From a checkpoint of a small transformer trained on Wikipedia: normalized queries and keys.
Each number is 50 + 10 x the weight over its row's rms, rounded and kept within 0 to 99. Layers, rows and columns count from 0. The size before them is the row's rms in percent of the matrix's.

# q: layer 3 attention query, 96x64, rms 0.156, rows 0-24, columns 0-63
# k: layer 3 attention key, 96x64, rms 0.157, rows 0-23, columns 0-63
q0 087:45 65 60 33 52 56 35 74 56 62 43 39 76 49 49 58 55 44 47 59 36 54 56 57 41 60 33 67 47 61 48 57 45 44 54 58 53 52 57 52 37 62 58 54 36 59 48 53 51 47 64 52 46 66 59 46 47 40 62 31 38 59 61 38
k0 061:44 40 40 58 49 51 67 39 46 41 46 35 22 48 51 34 38 58 61 64 61 42 62 44 48 48 60 44 45 45 41 43 42 65 43 53 59 55 52 44 51 44 40 45 44 41 57 54 41 56 30 57 44 24 38 41 49 47 59 67 57 35 51 47
q1 073:31 45 42 52 63 46 71 40 54 58 39 49 49 39 49 35 57 51 42 56 55 49 48 59 52 55 68 41 37 44 37 42 53 66 46 45 44 47 33 43 55 54 51 50 44 41 47 54 35 57 61 50 61 37 54 24 67 42 55 66 60 29 50 40
k1 053:69 58 48 33 40 51 23 43 50 47 51 34 47 62 42 42 42 50 58 56 52 48 56 53 34 41 40 58 56 54 59 50 42 62 53 63 58 49 49 48 49 46 33 43 35 35 49 49 73 59 46 59 59 54 47 67 28 49 45 42 31 59 56 48
q2 081:49 43 49 47 49 52 41 46 47 57 60 39 53 44 48 54 50 61 58 34 38 50 51 65 44 58 36 47 58 46 25 52 50 48 69 56 51 40 72 52 68 47 51 44 45 73 67 67 37 40 29 58 50 38 61 48 49 36 37 63 42 47 54 48
k2 059:41 58 56 37 61 57 43 54 58 41 52 43 52 59 51 34 40 47 50 60 60 35 54 41 57 63 56 46 45 56 55 45 55 63 39 61 64 42 37 43 34 62 50 64 50 33 57 37 63 45 50 63 64 56 55 53 52 62 61 34 29 48 29 63
q3 082:49 49 34 71 47 51 64 37 47 43 60 57 35 46 57 51 47 51 51 52 68 49 42 40 37 59 56 30 48 42 48 54 67 43 41 50 31 47 50 46 69 54 52 73 57 56 57 55 48 49 63 40 43 50 47 57 50 57 32 64 53 56 31 68
k3 058:53 53 46 57 62 50 48 54 48 39 51 75 72 43 45 59 49 68 48 36 53 47 46 48 57 49 43 60 58 64 57 64 46 17 53 42 62 44 44 60 38 38 45 41 52 45 35 36 56 46 49 57 50 48 77 51 54 62 56 48 63 51 52 47
q4 058:70 62 56 36 50 33 42 62 45 55 38 55 28 43 53 46 59 34 55 48 44 52 50 41 53 26 52 51 50 67 73 45 50 61 43 57 56 45 36 41 46 58 54 70 45 44 48 28 59 57 60 45 47 52 35 49 53 45 52 48 67 49 47 52
k4 042:47 49 52 44 44 54 64 45 59 50 51 61 50 72 58 66 38 52 40 36 25 62 49 48 55 65 37 58 56 48 44 39 45 63 46 48 58 63 57 50 45 39 46 42 41 54 54 67 41 37 39 36 48 46 42 46 53 58 48 73 33 52 62 33
q5 075:47 73 78 53 44 31 49 62 45 52 44 52 45 62 43 33 61 43 50 50 58 58 49 54 50 47 40 59 63 59 50 48 44 60 61 54 57 73 58 47 57 51 52 45 36 52 56 58 38 50 45 55 45 57 20 35 53 35 49 47 51 43 62 54
k5 059:55 52 48 48 44 57 36 62 43 56 31 16 41 54 50 49 44 36 53 68 47 52 70 50 38 59 67 50 52 33 50 34 61 63 43 63 38 55 50 41 49 53 54 58 46 45 42 58 54 49 59 41 64 43 50 40 48 54 58 47 38 43 56 32
q6 080:52 53 44 56 42 60 67 35 58 36 56 51 53 42 62 61 52 36 58 40 44 47 35 50 61 42 54 48 59 49 45 52 65 28 59 57 43 53 37 65 69 56 46 50 68 45 60 48 57 53 71 39 41 47 72 67 53 38 47 56 47 51 39 63
k6 062:43 24 47 60 33 31 57 40 64 51 58 75 71 46 47 58 58 64 60 41 39 50 56 35 46 54 59 46 45 48 55 67 48 30 37 36 41 47 51 52 53 54 49 52 48 56 47 51 41 51 29 52 39 50 41 54 48 45 46 57 57 52 39 58
q7 085:55 59 60 53 55 34 57 50 35 43 41 38 48 30 60 55 58 65 56 54 41 64 50 38 47 64 46 41 41 55 47 48 46 44 39 49 43 50 44 29 43 49 61 50 52 45 31 58 29 53 66 47 33 48 41 44 68 62 46 46 66 41 67 51
k7 050:47 57 52 41 39 40 61 72 49 48 56 45 35 74 67 36 58 44 53 56 51 49 58 31 57 41 63 58 51 37 48 46 66 62 57 59 56 59 58 46 67 55 53 39 30 43 58 41 59 61 52 63 57 46 36 52 45 69 52 55 44 55 49 41
q8 065:65 62 58 64 41 31 43 49 32 63 71 52 47 47 39 37 47 37 37 58 48 68 56 46 43 51 43 47 48 49 57 47 40 58 52 64 48 52 51 45 39 62 58 46 57 30 51 50 40 61 49 60 55 45 36 44 68 39 58 34 72 46 48 44
k8 086:35 57 56 48 61 58 61 57 55 46 33 16 41 71 57 45 36 49 57 71 63 28 60 47 39 53 57 53 50 45 52 31 60 64 49 58 58 49 53 35 60 47 44 47 35 57 42 52 44 47 57 49 55 50 40 52 51 57 57 52 51 45 60 47
q9 068:40 55 40 36 57 55 46 44 41 51 56 38 37 50 47 61 59 44 56 65 48 51 46 76 70 45 45 41 45 57 27 57 38 40 51 50 45 54 54 53 47 45 53 60 45 34 44 38 51 47 58 41 84 46 69 36 41 46 48 47 40 54 48 46
k9 084:34 62 37 60 64 59 47 41 49 33 46 39 39 77 24 43 29 56 47 46 60 45 53 59 41 75 42 50 55 52 47 28 43 63 58 49 62 45 59 48 40 50 44 58 41 48 41 53 43 43 56 53 55 48 55 53 54 51 56 56 54 44 41 41
q10 054:44 53 38 50 69 42 61 54 54 40 61 50 52 46 39 68 60 33 50 45 73 33 67 58 58 45 52 52 58 64 41 48 54 35 49 57 42 55 55 28 38 53 68 47 43 55 52 44 34 60 46 43 59 55 56 47 59 42 59 46 35 67 42 44
k10 093:45 56 42 53 50 68 44 43 32 36 54 23 28 73 37 52 36 57 62 55 60 39 56 38 57 62 45 47 65 52 42 38 51 43 44 52 54 32 62 53 54 38 52 54 47 38 47 51 47 54 69 51 41 50 60 57 62 42 50 52 55 57 51 62
q11 078:59 39 68 49 46 44 43 64 59 68 44 46 70 31 45 47 62 56 54 52 42 56 42 38 51 27 53 48 33 37 68 54 51 40 58 32 49 48 45 62 55 35 67 59 51 61 48 58 58 48 54 46 48 49 54 52 61 56 36 64 59 53 58 41
k11 089:57 49 41 54 44 48 48 50 53 38 66 71 55 37 65 58 66 46 49 38 50 46 49 58 54 47 46 58 58 66 44 67 61 21 54 63 31 52 49 49 52 57 46 24 64 62 46 52 44 43 37 51 40 54 55 60 48 51 55 59 38 49 35 50
q12 089:35 55 34 34 48 42 57 46 63 47 59 31 39 66 61 58 39 50 57 31 38 58 52 46 54 61 44 56 68 57 35 48 48 57 35 42 36 59 39 38 50 55 63 67 39 51 55 54 32 55 53 53 52 42 56 34 50 56 48 35 41 52 53 63
k12 106:57 52 40 59 58 42 36 53 53 64 44 51 36 69 39 33 31 39 62 58 52 46 56 63 36 64 56 65 49 33 53 55 53 74 45 50 56 43 44 45 43 52 49 53 42 52 51 56 37 41 53 63 72 42 48 62 49 44 47 68 61 48 58 37
q13 104:40 64 62 50 26 55 54 54 28 47 48 39 55 51 53 53 69 50 47 56 44 52 64 52 61 37 49 39 62 46 43 32 56 34 66 62 56 55 57 44 64 46 48 48 53 60 56 47 58 64 50 36 44 60 27 53 49 43 56 45 44 39 61 68
k13 109:58 61 48 25 43 48 49 50 49 48 51 43 36 43 65 61 43 46 63 31 52 63 51 25 55 56 69 69 55 40 59 55 60 56 26 51 53 55 42 36 54 57 65 52 34 60 46 51 46 50 50 54 26 41 48 47 45 49 50 52 57 52 54 58
q14 110:39 36 50 45 45 33 50 53 44 25 56 26 45 55 64 65 47 49 42 39 49 41 56 48 47 40 61 63 58 54 34 47 43 59 55 34 71 60 53 63 56 32 46 69 44 51 45 49 53 56 45 46 57 29 45 61 45 57 50 39 49 51 37 52
k14 113:37 46 44 69 54 37 50 36 49 47 50 49 64 56 72 64 52 58 50 45 61 48 66 41 59 35 51 50 48 50 30 59 36 49 55 41 52 56 45 66 57 43 44 75 65 63 50 36 62 47 57 29 51 50 44 56 54 47 43 38 47 34 44 49
q15 097:57 39 45 28 52 35 58 68 57 55 53 42 50 43 37 41 31 34 53 48 39 36 46 67 39 64 47 57 54 51 49 51 46 42 40 63 50 41 57 53 29 50 58 51 39 38 52 59 47 43 52 58 61 36 59 30 51 42 57 55 49 74 56 51
k15 108:58 36 56 41 54 53 53 64 38 44 60 26 41 39 57 58 53 45 52 50 47 47 51 62 38 51 52 68 55 52 48 42 54 42 47 57 72 45 65 68 43 40 66 56 26 39 36 40 39 60 47 59 55 32 53 42 53 53 64 49 52 60 46 62
q16 137:44 60 48 34 54 40 61 52 56 42 41 33 46 54 50 45 59 53 68 59 65 46 70 42 39 54 37 67 60 45 40 45 59 49 54 47 62 45 56 74 43 45 58 33 52 43 39 67 32 44 44 55 37 51 48 46 41 49 46 32 38 45 39 39
k16 112:39 53 52 32 59 55 67 57 54 38 57 33 46 37 55 46 63 48 53 51 52 60 49 50 34 32 50 55 56 40 48 41 68 54 59 61 53 60 51 54 63 61 54 25 61 35 24 55 43 50 39 53 56 59 46 38 50 50 43 30 57 47 43 47
q17 107:66 49 53 56 66 51 57 42 44 53 41 48 56 53 52 37 49 60 35 43 46 55 71 42 54 73 53 69 54 45 30 50 57 38 45 52 53 47 51 68 33 41 32 39 40 64 45 51 37 61 59 60 39 49 47 58 50 40 51 53 60 32 59 59
k17 102:54 51 52 58 66 58 65 32 58 45 54 42 67 67 54 50 43 47 42 28 56 40 70 44 52 45 54 62 61 47 38 46 48 39 29 60 47 55 63 69 36 41 49 42 38 55 46 50 47 59 49 41 37 47 55 42 61 51 60 46 47 36 70 53
q18 104:72 43 35 56 45 52 38 45 69 38 41 53 42 53 71 60 46 50 51 52 52 61 33 73 54 74 43 49 43 43 58 47 43 48 38 58 31 41 49 57 55 35 61 47 48 43 57 48 67 57 51 48 46 42 51 60 34 48 48 47 45 48 54 68
k18 098:66 36 21 44 57 57 39 47 74 51 37 40 46 40 50 62 39 49 58 51 54 56 46 70 46 67 51 57 53 39 49 35 41 39 41 70 45 38 43 54 53 35 39 52 37 48 48 52 43 56 55 37 42 44 55 65 41 52 57 54 43 45 47 52
q19 127:58 60 42 53 45 46 61 58 59 33 58 56 47 56 54 44 47 46 55 37 64 55 46 42 59 59 55 35 32 37 58 58 41 69 53 33 54 33 45 39 49 41 51 52 46 39 66 51 41 60 33 39 60 66 47 38 42 56 25 51 56 40 62 51
k19 109:57 56 46 55 52 40 55 53 78 37 61 45 45 53 60 48 56 50 59 36 63 59 56 47 61 53 49 43 31 39 53 53 48 64 53 44 47 32 53 53 57 45 58 46 45 54 74 57 25 55 35 39 49 61 52 33 54 59 39 49 55 40 70 57
q20 115:46 64 52 73 24 40 59 46 37 45 66 54 42 40 56 50 62 56 49 62 50 60 53 54 36 40 75 50 57 43 46 43 55 37 61 61 50 46 49 51 60 64 54 61 42 56 53 43 33 55 36 47 51 39 62 67 57 51 46 61 46 44 50 37
k20 122:44 56 57 67 30 40 53 42 37 41 53 54 31 41 50 73 68 55 35 57 44 69 47 58 46 41 59 57 42 42 42 46 59 34 48 63 39 41 38 61 47 47 49 67 60 50 49 48 48 56 40 42 56 36 55 64 66 44 39 39 47 47 44 40
q21 117:35 35 37 49 33 50 49 46 64 41 42 50 40 51 47 68 33 54 33 35 44 46 34 53 65 44 48 55 57 41 36 59 65 49 77 50 55 54 45 35 57 59 41 46 61 36 38 61 63 46 64 49 53 48 53 61 49 41 43 51 61 57 56 46
k21 154:36 39 54 46 43 38 40 47 60 41 51 68 56 47 50 77 40 59 55 41 40 46 37 45 69 38 36 64 53 47 32 57 44 29 63 51 58 53 48 52 42 40 50 47 63 50 67 59 53 36 57 53 33 52 61 60 56 37 49 48 48 63 45 50
q22 110:51 54 56 53 57 48 38 49 64 47 59 59 24 30 73 65 47 49 43 43 57 57 44 39 51 48 52 52 57 63 27 46 67 40 25 53 45 60 45 66 57 68 45 47 58 54 35 60 49 55 47 50 61 54 40 43 56 48 45 53 58 50 39 41
k22 124:51 40 53 46 74 40 52 55 57 46 49 46 15 43 56 39 44 52 52 63 60 41 65 47 29 61 57 68 70 54 30 36 59 45 34 51 55 51 53 59 57 54 51 47 52 51 51 66 38 61 49 46 52 54 52 51 64 54 49 52 45 48 50 37
q23 119:38 50 53 57 52 49 50 50 46 49 75 48 68 47 35 63 41 49 51 41 47 60 58 55 36 31 55 54 53 38 36 56 62 54 37 57 44 50 58 60 52 53 68 61 30 42 51 44 54 54 61 57 24 44 52 51 32 45 34 37 39 40 45 54
k23 119:40 55 67 57 54 56 53 46 49 32 61 34 53 65 30 53 42 57 54 47 55 62 67 51 40 46 50 62 50 48 41 44 66 56 41 60 56 52 73 57 37 39 53 67 33 43 52 60 56 54 52 54 39 39 50 52 38 53 33 59 56 34 37 45
q24 120:45 48 51 45 43 43 45 46 62 41 62 69 50 47 47 46 50 36 23 38 70 43 43 42 47 58 63 56 52 42 53 39 50 60 65 39 41 41 35 50 39 62 60 60 62 46 32 51 44 41 59 56 45 35 56 50 42 68 43 51 59 60 33 62